Weights of a small transformer language model: 3 heads of 128, a variant of SOAP for these matrices.
Each number is 128 + 24 x the weight over its row's rms, rounded and kept within 0 to 255. Layers, rows and columns count from 0. Numbers have three digits each. The size before them is the row's rms in percent of the matrix's.

# v: layer 4 attention value, 384x384, rms 0.122, rows 13-127, columns 144-191
# o: layer 4 attention output (transposed), 384x384, rms 0.103, rows 13-127, columns 144-191
# q: layer 4 attention query, 384x384, rms 0.119, rows 128-141, columns 144-191
# k: layer 4 attention key, 384x384, rms 0.114, rows 128-140, columns 144-191
v13 107:146144151130150127107119153144108158146060132115101083118121100173124150125147169111146155132138157143131096165107125084156121136162101169161133
o13 106:124139115122148135096109087173142101156101127113140109134135141132161103094170131118135111131147109095136104114176149124147118115115102130088105
v14 104:122154153113132117108128131127129133124134149122133148126169102130157153147183132142134138131137115083171106126139086117086115151125116156131135
o14 102:151110106144124082120140149133161123106122171141125108087146125146106115135119122099153143127132091145120122117142107120144131132142124132135125
v15 103:116160161143135137109140118165135103128108125119152164156146106136139136134093105060132119098110102163149088106114138153184171142110148127129152
o15 104:136102137162113137152122162105140167122139145139128103154145105125124153135191102131119133112105117104119109124092146104130162112146153104116111
v16 102:143116098158140161129134139142114107139129131151153128143128169106104104099083136159112139177128123106077168166141152109097129152129108126160099
o16 101:146108106106098150144139114133139173115147116117111118144078151102142163143154147108131143117146155154160147143118119130125127136148104126099139
v17 102:138118130111082107147121115101136136140123158144095086122135164171175126132137114091124118105095087132099161135165147145112133130164110133063152
o17 104:152155118125158143079116120134136112132095122121135108135132138155140145134138141130120141121141178172100061109104091126136086116140162127170114
v18 107:132108113123116170173085121141097117147082101104090129112095101118121142091156119105127145179131130142093165124119146109190112115112136134179136
o18 107:145100173111147148130075136132154134128073143115094143098158111136174062164101143115144137124150147109110112157104145125122117139157076139113124
v19 112:127129125123101125135100090152121126157135130094133125128120129148118101140125169146133137135115094185108131160122121141107090152130095086097106
o19 102:120106083172135158160113134141118119102111122134137139117082126099131129140126111150162138111184144127131128119075128107123133168143157143137161
v20 100:140116100131166120126170160169142134122130129127115147130137124174083086119081130105127109081131139126167121133110154128066164106135063130117187
o20 097:131107154132093117175075124149095135138106149183094132128134159117153107165114098079148081116139100159111145154112104139135108099184169120113178
v21 105:081149150116102125094121125168128107152162108128126076077151143184119147129138129101113109147108113159101159116122148140112131118139145141151166
o21 100:160128109091127160143135132173140132129150053124108130133110170154095106145079164116128107143215131136132146109112105113084129129127164117162083
v22 107:117097126119116124135090114098133103153176114148163148079123126084117139125119132119186146141122120155125150109107112136145179136155162148083144
o22 103:117130115123142132111131135078154152135140131111093141136135161124064098127117159116094113149119157139099106129110120099133130090113141104144119
v23 096:128153121133138083116094133181101092139157113128079148140127146129142202128160135113125148080119151098176138131122128129063131122129129144136100
o23 098:129128151125147149119122167149117105137125161100113116136116111113111127092110142123127150151184105147097138175116111157158115119109127131132132
v24 106:056155126126109089097150119147124109129138180100135097100163142140117124129094107100064122153132148113118146109124129163146062126133124164127124
o24 104:113117111134094120186144102168118135129146135157141111120135099132137178113095121108123176154086108147116179092154141133150123154137110143113120
v25 102:148109124120155111106127141106121178131098113149158088158135109120141099110146133101096113143109112195142095124138139145101080127135131125147126
o25 102:134133094158134145142111115178105117132166125136111142130137112133144101099103106135153119122121118132123136157160142119130129110136159090160116
v26 100:128143136133087140158112119140125118125119126137166116140124143153177152132112158129136120110109079154107132119159156113147132121087106097080141
o26 099:069155139107171150131151098128153133153158148088106147166156095127129136150116121160115138174152123182110094138132096131113149101137160127100162
v27 102:170141138156115181145155119097060150106103163101116176123169119134146147126151140129144113174117151105136138126155133092105158110118134108093143
o27 104:092146139140145093138140202112150129107116159135160110143146139136111110146136094138111126103122084153144124146138140152114049099126111126165093
v28 108:132128142140100144108117105120107110117127110148148107114153138131121156094118130150141159123122127129121162082129115148142116125156110155103119
o28 107:085088134136127158119169154115176155155122135115114091079177127142118147092126120121108119140161117130129130113137089150181126165086145135154147
v29 106:107117164129124171112131142162077114110121124109137132081165153139135124157109101156142147146136140085122168115069092098133149139122143141137117
o29 102:127116151120130102114171132129140122146115156131155159173128126118085111125140176143151116126130155157100141162099093128137144097167114154125098
v30 099:126161127124130128148127126159112157123138123154172184154092139143129065102105168117123103105114120106087147136165162121146152135150093094156153
o30 102:117121176142157146110143130130152115131124131171112139146161102123070155159086124121132159122100169155128151110163101154135110105156137143121154
v31 094:124092100116134132137131140104176112116132132128075130145103139100135158110111125159136141188126181133103135114132112155079138142161142137138151
o31 096:115141137101095161148151141161108105108117119170088141109102104153080146111133111118167100124164166139172122148159133147085114126120152142148164
v32 106:120109143155119120115123138139161101123133146117095140109138129105119131088075150107149105123080153130186093098151139113100093114126130103130173
o32 101:149129135150158090185159127110120139111124077110158162114104094141099155148150131096183138113152103167113073106125153124135171167140127132142158
v33 102:120139116090122121101100161179123134146176155132099113086123122135134125124117155130105087115109131172139133121102172103182112123107102142098132
o33 103:104111138132122112113135099097131118121169158152116096143085112075095109165112083150119106130140087143157132125101077096175139100150118134152109
v34 105:118147138107149107103144175117140161141131143114104101124126092121153139139119117148149104142099122137089138095131130124075090086214135106167189
o34 101:112146090125102087159096138117115111146137118135129114157088135108149156104107159098101156156174173089156175138130145096144127073172140148148085
v35 102:138111144109158192135137113142110138130099146104095138125164164125121110155137111101143146128133127108158114150161103115083145141146092156095090
o35 097:140097121117118105160131148140096111133090107142133135142143112097096114104124069139137110134162140127157158103123151147127132109171163117124116
v36 101:109121052110142128107176114117135133152109118087148147119125134105158117160123133082130114156093193149112135116154101168152155125150142163140123
o36 100:135136157135115139173128117180165151078113146130131143123153114109106131112151135125102132130156092087127116150153134169143150103106120138134138
v37 105:167103159145164127130104131122121140136140119136127146113144134146113143104097161141154166127140136158135138157120129125093123134101098103123128
o37 105:097130121140102161123160118105145121092089177114133125117134103092161107135111117109129134157124127062121133134158132130146148146121119112159147
v38 109:099157143114101136109110170131129079157105142094136109137126104133161161092184108132109152167151105128145152166101144149199160119105078082097135
o38 103:142167115120109145145115109163195139134146134209167138144131146131132124126125153143152127158100130125124118106111088094149123183151103155134109
v39 102:122127124146114150125148119115108131166115138134166152101126179179149081118124171120137144120135165084123134167147150136141095138155101117117107
o39 103:125134131145106148132134131151128127097138113089076176184122152150117149115126136138139133149123119172116195089122104123171127134125117169124147
v40 102:116130117118137130103131109164124189108166088110140123152084168166128132123123149152153143122105116122114132135140129105170133140152145087139170
o40 098:144126149124101146148117115122122154137082155120103096113107142148076122145155113142130137124103124142149116128141124120123117083143083160134133
v41 103:125149142155153178143146119146112187139132132108126134129140136162133125153114114135114109103109146123122149102113112135087146143071081117126127
o41 101:150122127135131099118100142122142136162146176093133126102150142129123159086159114129118122155150089136138140154117105093136153149175128138150118
v42 100:108144162153135089111199116090124114127107173138154139136139124148095109116164126164117131119178117140175135110135121149135142106106127193163095
o42 100:107113137133096117165129125129098141127108105100137132120126093137120117138080128095140105129140138159148146167100135137144129130141176113125165
v43 096:144128128126129120159152140087164094098128148112161125089129119152128145101103149123112170097105092090176117116120123127148148111142154110150122
o43 098:133108111103163138139097131143106155145163121139184125147082119141069116127147112105108112133145131159135138129146141133142102170125091150171122
v44 105:134147108135100133126152158150154172141094129115146136118078112147143062140151123160099126155099131154156144119147148146081107156116100129132120
o44 104:147143108176090117204177100117108071097110125119171097130117181113128109161133113123113102154080117118127119126117136128134100099121157145083126
v45 100:110152175140114118129105170128155107083096137099148106115125121148137155090125114111199135100140081128092152139176104133153097119140151154129099
o45 103:132135102140111106089176113130128085120170156093118119153121159140139109154158103100098124160120188132131119141097106121144132120121154151145135
v46 102:070161118134140116130080168173118116137165095135165072105086158129137110093143111070095148121157107167090155153100141127140158129102130112152154
o46 100:142126167146145135143156154125169119106166136144129110109121140122092113148076138119128089180124168114132100131093132115126096089178116115150099
v47 101:096094134112121137116125148150151117143104103119137082122142115098124122132150144171123169124133150157116135146104131112169132138066108125119134
o47 102:140119108123105168123125114133124159130149152153133103097101087126138129148128108151131147155100120114150084111134140114124184136084112169149155
v48 110:141120159102176137138099097140149085114129080142164172106119145172106118107105111143141130165093116105131100134128115118097132110136145141140125
o48 107:107141145105125131138101123100104152141161130158093100117109110138135124141122161116090151144142116125105103135152122139103120123164116163120137
v49 103:147146115129133137115133132129116094167123157124149106115115151122157074100118108135156102137131135179103135125137175152095137130129091135146130
o49 103:144159131116110174153125101108103147081153090150104111148139128135040123119127152135148117129142144148134163146113133108132132137171101135108160
v50 103:103138163125113138110140065105110114094164113144165137135120135107137151122123125139071135029092127101155113137112097124113119082138102127126111
o50 107:160139162160128167170125185131129155151135131138122129123096136144166128115079115162127110105180126179146127157161153178145138132102140097150160
v51 103:141093150115133144122142088161128127155170136157153054122138151139148137126132152144113087145133154169082120154104122110090108122145078115132106
o51 103:148132138139089138119125144105146134102113095191073110105127148129169141159145156084163133093108102133122123132163127134158163084139138102116117
v52 110:137088138124092147121169109134129123151117133122151133144122138108155134095149134137075125162106135175117125141122166138085096107113109131141120
o52 109:142136111151136105101095151179140171031145121153153138179153168165103095142103094128111111130116156109150123113135144157109118147147115164126124
v53 105:108137147130178117108179137159127149147157135127108154092134146110124111129190122118133130154129095084190046153160146146127135125128096125150120
o53 104:145138132081138139129082117122131102106103151155105112150103112141141114133098129103147103123101152143139124136135110132136130163152124134132161
v54 107:126090092131153139127118161111114139118167134107105134151097089143097160156120114102115140151096128103117123148120126150144127118154110139145103
o54 103:111153142100141112152091116165162112111137129142092152135119146137142075122128122123097156118139122149153145147127158139142171165108134131129156
v55 101:126155093181185133148094130121122156136099112129137143123071128126122158138147122121131107138126138127120105140101151127220128132134116122114105
o55 100:137099113093130141111112152130150137106101112138118081135109131152127096086129125124075113111099163100124182146133082128127138134137128099088148
v56 102:156129138089134199088122182154101089113125122120123143175151104165126116129178104118176117137144114147133111158146130096147104109129097120102110
o56 098:126106098136151127069099088111119084168136170107110160123162128147144101126105130151123176101133146116119119130103126124134160120143121126126107
v57 105:098161131176163127132128118106127133154114134094145095141066118158133151119146127129146114131155149110109119160143178089092105155159114118160103
o57 110:143139151109141126084108133136170090111114109186100120127155160140099127109151138105150104126116121136117097157085138127119071131117135145135142
v58 105:147105105117119102125137121074164145155141130171189153147143137069144103083154127145171134094110129121153163138131126102147118130075170104149156
o58 104:097142115107064140122149114129083108117099127147141129139136201152068089105146117120132132120123110142146139124121122157118085113186083138108123
v59 099:160112106081163130125149112121126177105109115123084159131094124135118138106185161142108123135106117133138128095107147188106180127144122135135145
o59 100:123100110147097156135066112122153120152133086127153165141128122160129115163132108121114138126127139131145066127161120092080101150128155140143138
v60 100:133144140170126122153103111107095125156143144160110155083117134150089151129102134125120117175168143159140066136175126109160109168104084137154147
o60 102:109099175096131153149144144104111108091109084135150140114109098141104135131134122081152130089117113124129120169152108136143120140130157108149132
v61 098:125142117139126131104123161130113096102132120147099159139128148144104119128085099111117100112137166117146140153102146133129115136147137124103152
o61 100:149103123111103081124136106084112136120084129115150126091146133124170142160153129115145159126129131126104117143140165150130153113125105068165149
v62 095:151152159134176085101155087102076128128104145149133146113157120111116137128144108182147124119112093136158131106135086146139140117114138115128104
o62 096:151136130131146101125126189123147151114115109150076097119125141112130157129106135094129119168141130143085158160117133124083126127108113091124147
v63 101:105156137149144157103126136162130069163117123146157087115147083147140121101119112117065127100141160124151122180143109125147159107112164185105164
o63 105:107151106146120119150129166082072132117141109191141142152144106133102120114103134134116122110095147144122158130143135139115134162153161169116131
v64 109:087153093179126127110116110077146117098151152116093131105128114144183153106161104109092106133139115089148151149159110132126171163152121118121124
o64 103:126120119114139110167132123134152171118135115086136066167103159130108157122143133119111095132116105112090127129148125141144143152125133127131106
v65 105:135100158148088106112129127152167110105149120129138118150083136153135114126158092126176083082118119130133131126123101095108139138099095136169117
o65 103:130129142147112078132177142098130113108130124133125097144165121123131137112116131145092074186107118086096139150150166135120129118114122128131119
v66 099:120150086155124121112166121089160115119111164121133127109090165144185105120130115126150128148129138143140157158148104132117081134132128134118122
o66 103:154141157141118191152109108152135147089108171113097130171140165093136136083135144133110110108100128109121145146148141118118130119150107097093149
v67 099:155164116110118144118138147101109155124123116166126105109137039105152132087144139141132139148137114100093114119160144144174146122121117122118144
o67 101:138149118125143143093146155110142120143109137117134138178115142119129125155107096089120115119107079119108143104081146118119112149156123161125138
v68 102:099172143122118080092165148108117142153141097137131180166117143122172094116090163129147106162154093093126147133151130085109154127125093130142089
o68 101:134150136130135114111075138125157133121100116142100123099153115105089127127086146133132138134142122103128153115129170134148105152091157144161118
v69 097:086136129128135134127110161160143177157137105106139081107132113132182133068136111151129152154105159113156137135132157124120114131091166123109116
o69 096:121125087088110130151127107145132076117143126153156125167132071155110084145091099090094121107101164134135122138141096166140141130142144122164082
v70 098:111123160125147119150091121130138143105139131126127137127125103147104111186099124149111134132077132078132158142130132120136097109159167092097109
o70 098:117116151114135160135105161119158130147139125142109145115158135114157086104101066134150127164129104129161131147128115166132117119133130131133103
v71 102:111146146118109096129137162137134118130149152146116143138122148108125132137131141155123143102125133126138137160076107133112113141112133091073114
o71 100:140105118145167146150143117141101106162145154109122118095130150143092131102133159154148117166138095130127100103107131140135090110142149126128158
v72 101:092139113155120148122113096170129091102123128135107141136128116135114133142149144163123156118136158147094106125127147100142106096171147158154131
o72 102:157057081124129125154091130105125171123120096112126110157178106085125135108108097075156121136101141160125132142122127138111151166111132157125134
v73 103:117171138125127134158192121142108128150172124135103173094183087154137124118109150157158102132124123155111144147142093128104141126150091149123128
o73 104:152097119149172146121106127124128115102124153116139112152099116160143128136118130133106166139126085149165144151117120113125140104133129130135169
v74 112:145178151082134134114138141139131126158132153105144136126136144095098086079099100122110113156107129157136142135135142155094102111125112127116116
o74 106:143069117129127111127142101096121118090116130115147119127135165120125165199115140134125087114155160069052105099111142098127158184141191130127146
v75 112:110127139127126090161151154079140116109169117149144178095134143116127163151175130080118144133145081113139123126129149129124128170127130146161123
o75 102:091153200098132105133105147131083140140159117111117127132123125119162124129130145121136189106122128137121109139114129126110152188107143100111127
v76 102:141126119119128199145159095108100114108133140112083159128126128129134132150133126109159131079140123148163128115122107137138147125094085146146118
o76 101:101095165160119126137100121105129141127185148130145104093114095124104108117175182135112163133122134099167164175151156125120135122108137114138146
v77 108:133124089161149137146102107111132097141108129106161128152115161147152068156132109136123103116097106115116137118138095187081143136155195123168107
o77 107:136112110124129116138102102118125079146157106084121113130169139147105179091052102144125122159128129158144108179093135122121158071098149186114142
v78 102:101125086112145121138108134091166115074132114120132166142166163118120176099150108130149084131112187140127119130095105124119124152168141094127150
o78 105:136119167132132098135104128148120125155144163139139114131137148135161108167137154121104088119111108151137138150134133187147149149156075134134136
v79 096:121160101129137160134159136097145126137127143125130127124181143142142120109134157128115112134103124056104138118166146147147121114030074097120076
o79 096:195131115082100142127099117153156102152090121128130152118154143151148139122118137117104154141096118159112130135141131150115145113153165155104174
v80 098:106089133157173135105139073122140114095142138192127105136123172127130147186106134122093116145113099102094135161152127175139110128169158138151166
o80 101:138112112098108161121111121153118160141112110106146097162104108101144115116141112132103197137097129126108128114090100136122127082137138138142123
v81 106:110124154092114099180184102122151164112129121141153122111149074129137143093158153168160150101119148122099114114148137126130129162068145121118099
o81 103:113129111121153147090130143092142094138119098139105112111172117161120103109156115105148148154070096098120138084162120101150139133149156119132160
v82 099:138159094147133136132118135120093110164105130126096160120144119149156150074115099156169123128075119160094128143172144100112122147099131114150130
o82 100:114142135107162109135135137130139125120146159131137078132162102126106114174128123113137132137167127135159117136117165161148115112078129154106101
v83 104:097140139147123158127173073135109127119149137113129116168147162127086117126135072132140109168176091131108111156136151131116104126148091127118074
o83 103:131132086133136107140105123117131124147099110164100140139115129097098133125083133122154152100111163135131122105094110163066128134135152187142109
v84 098:118113139094132114112132147093141104142114177118139157080143089112150152113175142151129146094130145133172107129129121149118113158139145121145120
o84 096:123156132166174102117137100068126121169170104102154132141173086131117111099144160138139108147149159147170123143164125145123110106116114100147142
v85 104:145099101145112149163132168100150089102143149134118133185139117095126135136100128135168128161097112089106118108131157132157149105185103120121109
o85 104:086072150134128129116113133162178134133114121152126120139109119199094121134128108118135137142142149151121114117158108107148140144075164172126149
v86 098:147169174169106095118111134102083095121131142118126089148123133125116118085133128106134131127118150118106103146142148081131130107114072151103069
o86 100:142148066076134136117170149098135104120119188081120098125121116142079126174114135107173124147150089106122091106127075104119156154069146128131098
v87 098:084096124119123084112120127113122101131106177144147145155124104154146144092111168110089154120149124138140158138127101147108142125078130135092139
o87 099:145157129123079148179154153115130137159105154146120151154137139166126118156150145138130136119107097093125086174141122135113117119099098111117094
v88 098:152164093086116128129156145101126124136109154169168105120095148111105121116137138134145132126086144118113125117126125142135116084158109124176170
o88 102:130105148122111164143127110150147108121127132130111136132113197125150123081123120165167161145166153069114111131133148134169131105100135185136127
v89 107:134104092155105165180161064098108138170143153148103114156133144151149167158089154099155124175149115127113190100080101144120148133142119171121082
o89 109:106078114130134094124153149057128113133110097137113134103083116120121110097157082122105158135119118174171141123149129167056136131069123148133158
v90 107:134101092143135124108126139101131151153133138141146129105118094118149138113117146086124125156122133123142126075088157129122098124136126156165150
o90 103:111134124124081152143067140168129100100111101065143139176116129136088161150142144129085104111151107160102122155066079125124135148094136144098149
v91 105:139142106168141039172059128107142190111121141134138173124122146135126130104078100109093123139128091125105088148115135120174146132181180097137117
o91 103:094135165150118086130083107125161155126103102114158132119111164106116147158147079136141144142133101124153135126122127181108086102149147135112153
v92 100:093158168165143138136106151139130111136157165119113120118125100156099151136158120177129118095127156115154132166120112167125116133147128127135122
o92 098:157105135102120131149140147132102103117124125083121138146144151120152173130129128092112159134141106145099134153165120120149169140145088122107125
v93 109:092092162109136104146164118128144140170141126087112096090122139158093108108103139123120154175082113133118102123142102198140128125120145126112127
o93 108:139132089104107168125132141134131135109160137130147117125142132145077144133126145133165138131145130165082101121133120119152115113160120150131103
v94 102:127184092177111150135145124162104116174149095109117164108133162127138153091130120132130129087134155172080155152138158124173148127115102115077129
o94 099:089103124123144154096169180096163149109131123115104139122132093097109122116142114120136141124138129093149134125099158097144113122088117146147109
v95 113:116155174118064142103155100146114094113114137141106148168097132086159068160144104138142108099140144139129106099132095194101157135161105124133107
o95 110:097133141147173159113077118131105121135172109168145111125134137121099138120164133095125128129157160148125147134108130123140098176085125107160126
v96 096:156143110102139105138105121109148123135101105145122142126112091165076159126111110137140091151133187082147143130134125151150124134155118134118152
o96 098:156161122132121153154150139134116141106136146122126109149145131127136067140121090162110156104152116102089095131112131115115099067087143130111123
v97 108:184142148156135122139123112157134095173102116155114129157099121103135154095191135136124120097100137146154182174154116080120131140126125095110146
o97 107:121134112118150094147124148123119150127111134124092141127150170170119098113125106120152120135123151143112114135164136103123132127130117121162130
v98 103:108166114108105131141102109120105155129136121099209162146143063148145099154142079129114161155132125120123117103096112125152096130175105122153140
o98 106:151114117122141094115108098163132117138171155125111113112137143201092155118137122150182157163146133144129136109124144108121138106079171074130139
v99 104:159092215138128131165129125170148094129140105117150124094120110149135154181136172131145138133152168105130121127130176090158140119124168178128136
o99 102:186139164148105128129108117071114182125110134158121147122106094125170133110112084095133115151100123095108153186124126132147129090141128160122090
v100 105:096100134169119157156119125089091119129124137107118133125140139089157123138113096105170144084147125107155139125112094175122088128163136123103141
o100 103:109136118076115105105139132099154095085179103163113120143113138124125142100151127182128156110138146143113161128151152106117118119103084156105114
v101 102:139127158114121160136119173169135146154137138156097070181141114103145111124131105134124122128149097126158155172129122134154097129120153143126079
o101 100:107165136144148152128163112118093107118115080133110088102169112132072146113094124123094124121091136108103092102136104115124143130147129134132093
v102 112:134104124129140130123130134091144189096107107096101149122121099126116145129097116151142130134135139124153101099109150175126137075179184121155150
o102 106:113112113109109121099114111111115158104104151113102159110128116171074133139112121160112121142165198102131103122149162181094123093117145090129100
v103 102:113131144124100145125162119085124133099107126100143131109148188112144162173143104172077133154131171106104142164113128132170125086141119130160134
o103 104:145126104114174134125135092148113196084102177171091144112137121144119141101138161140154121070130137121185112122126121109139142127129114158151148
v104 114:108155142151134130104074157134143120135128100158176161106134113171152144079128117121112139132134124151121155150107126095146144138143161143148111
o104 107:121145115122071137100144119139157091162139154129186148170134123137160141127147106135142154100164150145126133138121075134158160122106104134118137
v105 097:115126135141128145135169109096148156124145084140123144161160158140129103110129154134160083121097101121113165160146121132139121111149119131135115
o105 097:126097148141154125088160111137154126126144113149108117126102115132140113161120143105110123092123125154126137130152165140102181098131176108128136
v106 101:112151091120162133136125151146159144150123112128111111135141107119177110103118164098172114138134106080140130103126141166127103141104134141125092
o106 103:114128182157138164123138086170128100145126116075093089088124111100118145152130150155073135099146104160110150139112162135162138152132134140121102
v107 097:106147186124125147146126169146124162161116095123123139138141104158156128133159119131147136165102112195120127130118134131144094091165146133142099
o107 100:127137102122144150148121086106116103130129145126134148136131119141099089164148144128076104172120191095129128137110119142106143151125133122123148
v108 111:140102105093140095114130144085133145122121142132107148126109184108143104107142163104114127105140115087128119135116152105151163091154138121126134
o108 105:132140127108099144166090142170155144074138136105150152100126163129105058111092141113147102142156140151089116115147128135141125186137118133172152
v109 102:123140105104121109106113158138125079153096140139122147145097138117148176116163153153121120123105163156162120148136091128164108081113132105133072
o109 099:104126105167114082182110112121167084108100169132101131100154112161099135134141132168164105116169049120158130113178152134166143155144129151149149
v110 101:102174125153144184141113099111124100142106117155156134120184104113161161145130105150118165095104121112138150100144125083130060134141132152130111
o110 104:149112135144120081107089112099131163167157167107181118133136132122115119121121098135104145118128136160124069125124077163116118135131122145143096
v111 109:130126124127129135136120177129147113130149145125118144107105117087130122145130125195141125142160083116151142142112161103143125152129079139091120
o111 106:126143151185142125164107120087140123148138127161156133140115117156103104109143083154097103158148151118096122182137110120130153112125162120110096
v112 098:140144116140119129103127107078136139112133147134110097148127085109138124122089151114102150135150135094124075117168102138133104156100125133151148
o112 100:096174112147099136165126123115179149126104128155154134141093142113136115112122148122178121128079197096084158142119125117132098122135138113100154
v113 109:174158147117129067126086118142135133112138137122156104145084139146146086090122140148135104126125107129177081131124153134134096122129123120115123
o113 100:113140123140114144159113156110154067137090141090111139147120108129142119141150127125092152120095113083122068104122093108090110101135109123179147
v114 099:146135151091119195107123136110121149105133141128153109134117098137113144103144127131168111151134076132115153137159101140136109136164151121122097
o114 101:130113105116107125078100112170131153151147168066116138135124113138160111156085151131126103154140139179114087123169102107138118142160126138154142
v115 106:155078119124148097052113092178166138101113113122127142148132118127119117130128119137130114113135094102135118118117096179151130117137132121112154
o115 104:092132092142132108150165107135181149095129124152124106116084129121182140152144150156132120135120155139140117097140149113151138121091139134122144
v116 105:128131113134106140107158133099114119119099122116112127137118105095110157124158121118141146083133157158120075117161144123158110154098178154108132
o116 100:148103088072173196127141159145133120120102109097128136132127135118159112116129155122092122160129121160112122177149150120114147100104121165110148
v117 099:121109111136117077137089142093120159158115134146093110121117076051123205122135110106133119139108122133166101101159114137129155087125152125150140
o117 099:105138127114097118121131091135097131135119115127185160121162104136111148132101128121123122120155169130100116113097161088126143166122117183180136
v118 099:148177110130105100129156100188142138128137112120113105172154125111158124115101129062100150103138124138103107119154172152151179119143120130111143
o118 101:142111148116116139155105118138125148121086128121098147151117117135147127113129114174122087113094066113101117141108142107120119146123116110160166
v119 104:128110089145114121136108096144104091123142068173098101097150133146130143161166148172132118147170106101129081081122112126139113132147121135093144
o119 102:097117108124146128091117107083090103139125115060119119119113135172127085168112134121124148157100087140183094105109109177118136171143104110126138
v120 111:145110144110150151171131120074109147111133104124125117102140106191110153168109142080129140168119097109146124152148132122143150157102148148136155
o120 107:077172120151117093138136162120140135130120135173141110129134107131125092168156066139137114111145112125165150100124125133157140108113124139132116
v121 099:120134130158133087094085121118093130136146139130143138127159128099112123129120168140116089140149123163112136118095074146076154144146103116176159
o121 100:110121184133160138120173124135142094144096116107135142141153131095149111130139125125160123124120141115129136151183158103126164134113140094117112
v122 104:172125117133144139130144139081163071130135124114110132115173127099143170118141140123165152082091127126141143147127143180127152130135151096175146
o122 102:069090127127131126145168130152165116157128111122135119128100131141134063135170115122142120109163135135124097131146082088139105132121070120114136
v123 096:087152106140119107084116148108132134125112098168149140129117123187093099151142168132157128122158130158065105110124164165123123133126093151132145
o123 100:150124157125129123124112129144152117143135136121125179094149113148113134110120140180146136158144088160132124150109152155132123130108215153110131
v124 098:128124190172108177124121123184137133132146147127095069131110158125138117097150101125057119117119121154115129111131117125118143134108137127106114
o124 100:157135118145140143137117110110128109128173135122122162126145111123095175121102157118167170130129105131119139118160119150104140142173111107139140
v125 102:128129116108105127112110108118127109123100106086113131126137142146093163133157128159170146138118151112126128141083094082115120134131128147130173
o125 103:168097164142175099167151133101160147137139146126108077162203127130176082141143171123126117134135128130133122164109158148121143134134085121149121
v126 098:138144137156149140169187173139170151130120141106152120104093105109103120124146157129125099112121099106125140143098115181163155152118152120131147
o126 104:106121121165139186092102095110141122127123108123103139102116083160143137160132087110140127131122117134106117119141102102121140135116094145154123
v127 097:096126082100165145148120137126087134144096100130133144145134133132123138109148152146139123146152125105110131132138137133121136100121083120130101
o127 098:083114118082115132075124144076159100114124145135099184101129147109150122124129103135092130117118130178163109123112159169156102173134161140099118
q128 097:102157138169102114110181132102164134115167090123178103142113113132152138106166147091144110075121167146151139113153165171132156135112129124110119
k128 104:154117121110152144176156177170130135107136122117110154119111084137102120159109143113127107199124143107149166131118145124139121146158113145110132
q129 106:121113091128153100153102137165123097107085124082136124095145118130154142122147138109110158147109104096173134142188147084122134127124111147148159
k129 103:116137118116151133120094140119118127138188099176163153145091113098148112135146103124091145154100082115099098110104105155105133124175141087077159
q130 100:130128085115122118089094115112107129117110104119100135154125128102117093106172099123142081154127150126112102137121116174130153105146094119120163
k130 105:116171158126143097133152112138153138146153146067143104116112154116121075133122107187120114135113107090163168134152161120159126161098115131148128
q131 102:110140186112112121112113100109152148154135148099090128106121096106097109108106121108150112146130113128172113120101143155107146152153170120116164
k131 107:138121142115127121135135111127141159134134165103138125130096103108181175129127129162156131118114121137169179182163111108109134124153086150131173
q132 099:142129131136126118132076154132115077163122104150143147086133165118121118100130158144139131086140103108107140132099130119140105118153121130134113
k132 105:118117124150091157100111146133101124102162079138099143162155079139128149131140133086120094113135194157144139117109096095133161120130140103123095
q133 096:135114152122145147166103129131175120105079128168156135092152095149125153076096153120101130136120113149109128172120136119120119103102137103101112
k133 097:107103052135154112113151119115115138146160119153117105115070123145165115125153097098122107125116098099095099118106156141140179102135114153114098
q134 099:111106124119115186121193127136159165112112104102149128104125108114127153116121111124116145122120143125108212152129142114140114077147125149149121
k134 104:139120139100117133156198110101121152162123167137118123125145148193119147137115175118148105117146122140117151133119117120113116156124147085134097
q135 094:112109119144120107075161165126147105096125094136071155093126073146137163101119144142085140157137089136149153121129127130147149117142145131099135
k135 095:120129109103157087155107110138131128141120129109108133172118146076112111156153110113094127122131135149103147088152142152136118136121115109141097
q136 102:115159115149115130099138132131142105138119120119136102105123189155115069132128139136116122144096144137096131140125150122124113161131131155138096
k136 098:110093100123171159137128148125094128109174118109112105136140133122134096125149114140146101162096096136094138163112194133163113130105112111126173
q137 098:135125104116097130082145074174198080148134100095102113107153160151137091148166103147120111133073123114183111125145146133131155135159140167135144
k137 097:120126134110092110116105148106052180129141136112133126143095119138094122100154118136089133140099125162131155157183127119152165176127134135138152
q138 104:123101124146118103122129121090127117090117121124154117128142123104070091136116108139109113090142107099135105130136101153147122119114120121144143
k138 104:145090143125141112123094148115148122132101158110129104156152090145133094186148092111143149117115145148077116100100127127160147139118186097086098
q139 097:109087166128120114161150126096144111097138172145150153161103151143170108116095148121111127119107160137113109084131145149135107112097127178085125
k139 100:146139119160115149144133092105127150141133111059182122110112167131133131130115122173105111094177152113119172157181128096120143118100116117190140
q140 099:125103132133138142124090099137122139116123125130095112144114099127135166103112128069129140051120076106132145151131107096164131141113096142121144
k140 101:106130120147102142124114124100103142171116100138126190139133108154146105128159093140143098092177170088149118109112116151142152153153143118114102
q141 098:110150089127123120129107088144118194129136097120129108129161095129067146115109154104150122122125143136123099120121162123132113129092138151146114